Each number is 128 + 24 x the weight over its row's rms, rounded and kept within 0 to 255. Layers, rows and columns count from 0. Numbers have three digits each. The size before them is the row's rms in percent of the matrix's.

# layer 2 attention value, 64x64, rms 0.142, rows 0-63, columns 0-63
097:108104079127113117133173128097131122093109129146099152132164114117129104132100098094108106151125162156159128120110123110131159094157145092138138120169141088078098104147102139114127106161162107
096:086119170147125151114147169140138125119132166135112133139182169116121177165140084126134110099126188147138111135128142086107146143118124121099101098133126132130130135152186104156116131133111141
112:110103117133117094140174103123161103170133132189127141140120122129119124134136145140098124101101155164119101136108117108106145142124131082132097108122101138184107080133141100116135120072099153
084:126105107128165147126100104155153094109175140109120100157165098160115106220126119123129087123131138134120146135154126136109117142137131078139140123158122146113115121098128156094137122098139105
096:121130168145154115125154120110148148163144160133173105143112139124170132103111149155149128177128119082134099112128166134151130114118093128119126071187110133096127118119170118113124130137116080
097:114134139109146124102104146092135100120117143162124160123108127143113137115138112145126146143108123138161144147124124109179133065116159130170082107096092129158134151160114120103151161167067122
100:161100181149114140140174135124101137161140132165160165108158144128105154128115132134162148144122133105129162145157152094140138075106136122098086109137107111113162100100150108143117138157118094
086:146148167135122148136124123114081116128134068139119139122165118126102096176105135144071145140139141129125136121168143131167131124127139089157098139101135142105143156087120167154120114089085134
098:149135129171099100158109128124117062136134124128166139117134122146136141118120136139128132103092128171134134148138076144159097126134137139117157130179083103102173160098109123137098090135150154
081:160143077143127137138107131123090094154106137104138103150126132115085156108154119162109124168106128116099110099143117126111123107115169134128109127103111114179186100144125107148113084099089137
099:145111083098158136128108135105077100119126118094145163121158097120143100152100147109142120103122117092149160146138119168135090107126172104142100158118109140108098105142163125119090093130093115
080:122116097159115141092173127103142154135108184090085141146155166104128146145106135141126119156133135126155146100133161140118158123142115109157138102195130136142155100116149143088101103120144110
109:161150127178146151123160157130131120098095112126129084142125098135132161116104081134120117133134139137096124141141167100124137163126116133164179132156178142133124187131097094104103143149140127
101:140114138089089081093145097152122106122150147148123144165124102057140136159124147102169143124136138134153130119112135107083138151132146106082123167096113134124109141120113109131180141135144107
105:101146121131147136143097164125128106154159152138110104119136196149147120102136132098116122096151144144106080161109106117098159124126088123168134067147143111133139110109086138091124141138104128
117:128124098178121145182116124109114091133116072134148086133126118113138126144153173141094121097113130119125133067137152131093140148106157159088105121089126129127144112154141162099146145138110121
109:161138132125110125136083137124148120153150120096138164143146114133108111148136139109086137153123187145118132147121087143117125101195138097140151108110111096148094095135126124121058107130138101
118:105116128112135134136105115129131176107130152119123135160124114117080137126114156154124166095147124154120127120112124102138130177109141130138197117156131136169170128105146156147066086091129117
098:148104083132111094191126102163089148154151131174120102127088139139081134116146111120106117183103103123154131094145141133102157112132140167119131116125125119137127137127079139146153109110108127
097:130104130157128173127094153167163179154167127097143149145147102117133164118157117137126127111103116130119146110106106122164159136108115144138113150139116080187101125163129100131159135129129082
102:128134101080159152108130114149094122152154122140107148116182104149123116088160134099152141132154124159145126093135129074125148136118170118125132129117161177110106152154114110151075150108119135
103:160123085126119105199129110131105101148180148114106078111100156164120136089135134117128151139118119148139130105106090131109137114164134164096107112129129174138140108129130085144097109120123126
094:137104146134122132090165124120108140085132119136130100125097132148111150105162122135127074114174147159146135106151118094094143129102121100107140139099138159087159145089145113098099182147135100
112:134105168082113129148146091155104166170172082147131128106114135143107125123141103167134148118144126143149125129126111098143117137131105120177175103119097131088127127141145172152085144148104121
105:131137133180121128126156157101117109154126095142109085122132129112137138120130154090124126079117124139102068109102129136100099145053116125095117162143168093123119105124126108117118130087142122
106:145141140124090106093133107144125159087157133139137144111100141157105144129163157136133158085116099166083161122143146116140134124132126133106152142108147139177145135077121187135123131075114144
111:159137127133094102160133097111117143116144117119115121150113152146187152117115116081112113121159117142123141126123144103110183084140131111124113096164107114138136104189175118177144125122100138
098:138127151144148119122115131144110116150125090132161170150130109119106158136102157152144101134089149122089149058161088130158149134157108104114147151089147108086134130128107104098139136111084136
088:177126141147133137136127171095123150109147141111092138167159135119114102104127157098165144102097139151145141148154112144095171163134154103139123092102104137110144149114198128117127137143143161
090:119134105143117110095103160153152136131123165145132144156136103100160108135123132120144100132111173127089141113158131199133144120160141121103170116117106144117101123159125202115134112127129169
097:121152095140164174111113115143119151125102120150139130124112109147147144102083148137150125134189159128167129110089146099130137076149100136142139126131100129116176093152150135134098111099102167
100:138091137112139147152123176119171121138138128112111120145092095140131134133123149136104096126136135174123158120163110172144182147140104129157164083119095175144151171141147106144117162116125128
101:108116119118096132106091108111128122136140131146152141096165114137143079137111114181159153141099149149154151115118119106123111125108161150156098146159096122143151157159103158188100108159103112
100:133087101119139159099137089131149088121106129119139166102138135081115109161120142135131127089130095139138130083102157101113135136090134119173106131107120113107139146119152081120090085142120084
090:144169130149123167141174182118113128136129132115155118093154140103100125123126156135067169128158145126112106118087152149106121164170141145109129112107119156136103111107153160127132123138180127
097:108121151108110114129094104103149106176152141098154167151163145127126114134109153072166144129072112118139110092127109147104118158145123146115140134160145106129118146112088138170095138099115154
098:102120146141123188156112146154163133098173138138114133103097152149134121153153129140162153153110121123171110095130119132150131182202142148121135109076108125104139138144137137134119108114120130
096:133100121134119151101132144115106170164129129127165126142156111123146153135138084114135095120109066183115100141103164146068110134147131108087118122144134156115157111113103139133164160117120105
114:097141096136126157153155125098167068127106135137124130118146121136131167103108112086111141133143149148097103111137092102152118119161090110131172092104132167111121108111117154111102121126159177
086:092133106126123129120161150139156118127126141136151103168066144085133132093179147087127139103138148091148135125169103167147115128126121137117159132081095129144103120110118169125131137117123175
096:156157144096156138159146176161129155137151121126142108167113123185111141107128068134143097158119171131115128146121144123138128131155160111113145120163136116131071146108145129123106158083117131
101:143125109173115141131147137117142141140108105118165136122108108090156145138142163119122144128125102156157153103130154134147088090099118153063171146127169111135077150098154160129129102137098140
093:167141127111156107136095099147091071099131138075091144155166120111121131155114098106147127094169122095129120160140115132150141118136126114135135136136145138090100123131152142112135098130109196
102:059120115120112131152143155135133125130120131148132127130118118113177171111132158110155138141168157127192137144164120097159143137113065147080135149145165136136085128138120113119142130118123134
105:145154118124124122127065131153086121131129123125084129117161123152168145135118153137142143153092164148086111151110131113150099123103123123155167150119159133162144163135169126105094090109087114
097:145179111134127158135152120152148181128104090111141104170112123121093133102162094120136156085128089137109135132107140140144093139090129147120188146160140104142112148154139145136122133163160123
104:170147123139083147074134103145146178157150146144149148131166086122124114149155111152148130158163150108140093160149137152107121121141131105141126117151088144153127130096087138148090119150138104
097:117114124107117115109149131140116127097148122159100098101138134152131162149149060163144120094132163110060091167119127095118127148135130107160151122121147143134109112112094160130147132174101128
098:123143113111130131100165122145113089092158135137140134094113137172067142114201145119086129150140152121148091116144135124170161131143108113170126130134115088126105127141143132103122107094145115
092:131153148148107150095126139120131099088117125152119157108146143168108145104133119119156086108137125103129093111081164170125159119129126151079091152134105163099133123070140108118110163113150131
102:123135124144100131119087082126117089176146129108075135154134125113183153112140143109110132152112110079187106126111127140119123151122143114124125124107104158157138132160111147079106156128113098
107:133162133133087142143147079177127153119104149144101117121138141111138128122099112141135129166168136108165089159117126085129134167103116136143149109093152130116136201136123127120114114181123124
105:134135127161165142121136155165098107108166160125142125136159158142096097085133106127131084170133105119171125151096098121109136138145149129126141144150118117086104125132074084107141139151162115
093:105182110123126110122122122111061100138115099141101138114123139140111138144150150133136145106149097110154162110165083138104127187136115135149128125129106166110153156172102139103166163139121120
105:134111135119132092081125104088128131092126144140141147125166084159122048120133181131170121144111155146153108157154117145146140093129139114137093133121143122089139113154135139104109139138113155
091:087083115174150147142101154133114150129123110144102105116139126138149127077155104136098133153111089129143173165141162106107149151131098154153143127134126176153125087157123138142141133099168134
085:162122101118128135135126123136087142128105116090102113139101120129161172091172156105135127142160135155140134106172126122139148120144133131109172120112155150106200162140166095137088115138119135
118:088128083143132130154082154127103104116112175116120119113177117108119158153117131127154127115131112125116129157141067104132087103102116161126122097078114134121147091146125168085140114129126136
111:174114180115139107122123103132113111140147114125116148131132164112143100179103180126141104110167126102103130121137144165088121145105153112147169151123123171127113131137156101144118136156086170
094:124141124169130166107116139104134114135107119111157129134180080112145111163115106108128112163164104119125125136098129109105099112149147152177119133111083151147095100141122143161137159075110159
103:138124147100162145101161109133138140161131121137128163129126119193119143132136139120181133132130116117147155164177129130166121129108133081147130148188132109142128124179160120133153138116112179
093:110131154087135098114087150106090139102144088128115159108177125138074126157203163146097123108138124183153111119120131108127133099113140144106118122130122119108120115110148117149132154119145112
114:096106090120163140144187153135140156134077106100145123142137123110156115106154149098117111094119158115122125165141133145148157145150090133123142106137192103108111134100142081141126113152114139
102:115109125159101133133154118145142150162133148149097125148112125105090114146131098090108148104126118162139127101067105176151118145155167149105131167142138156137133147074074145114148147123129122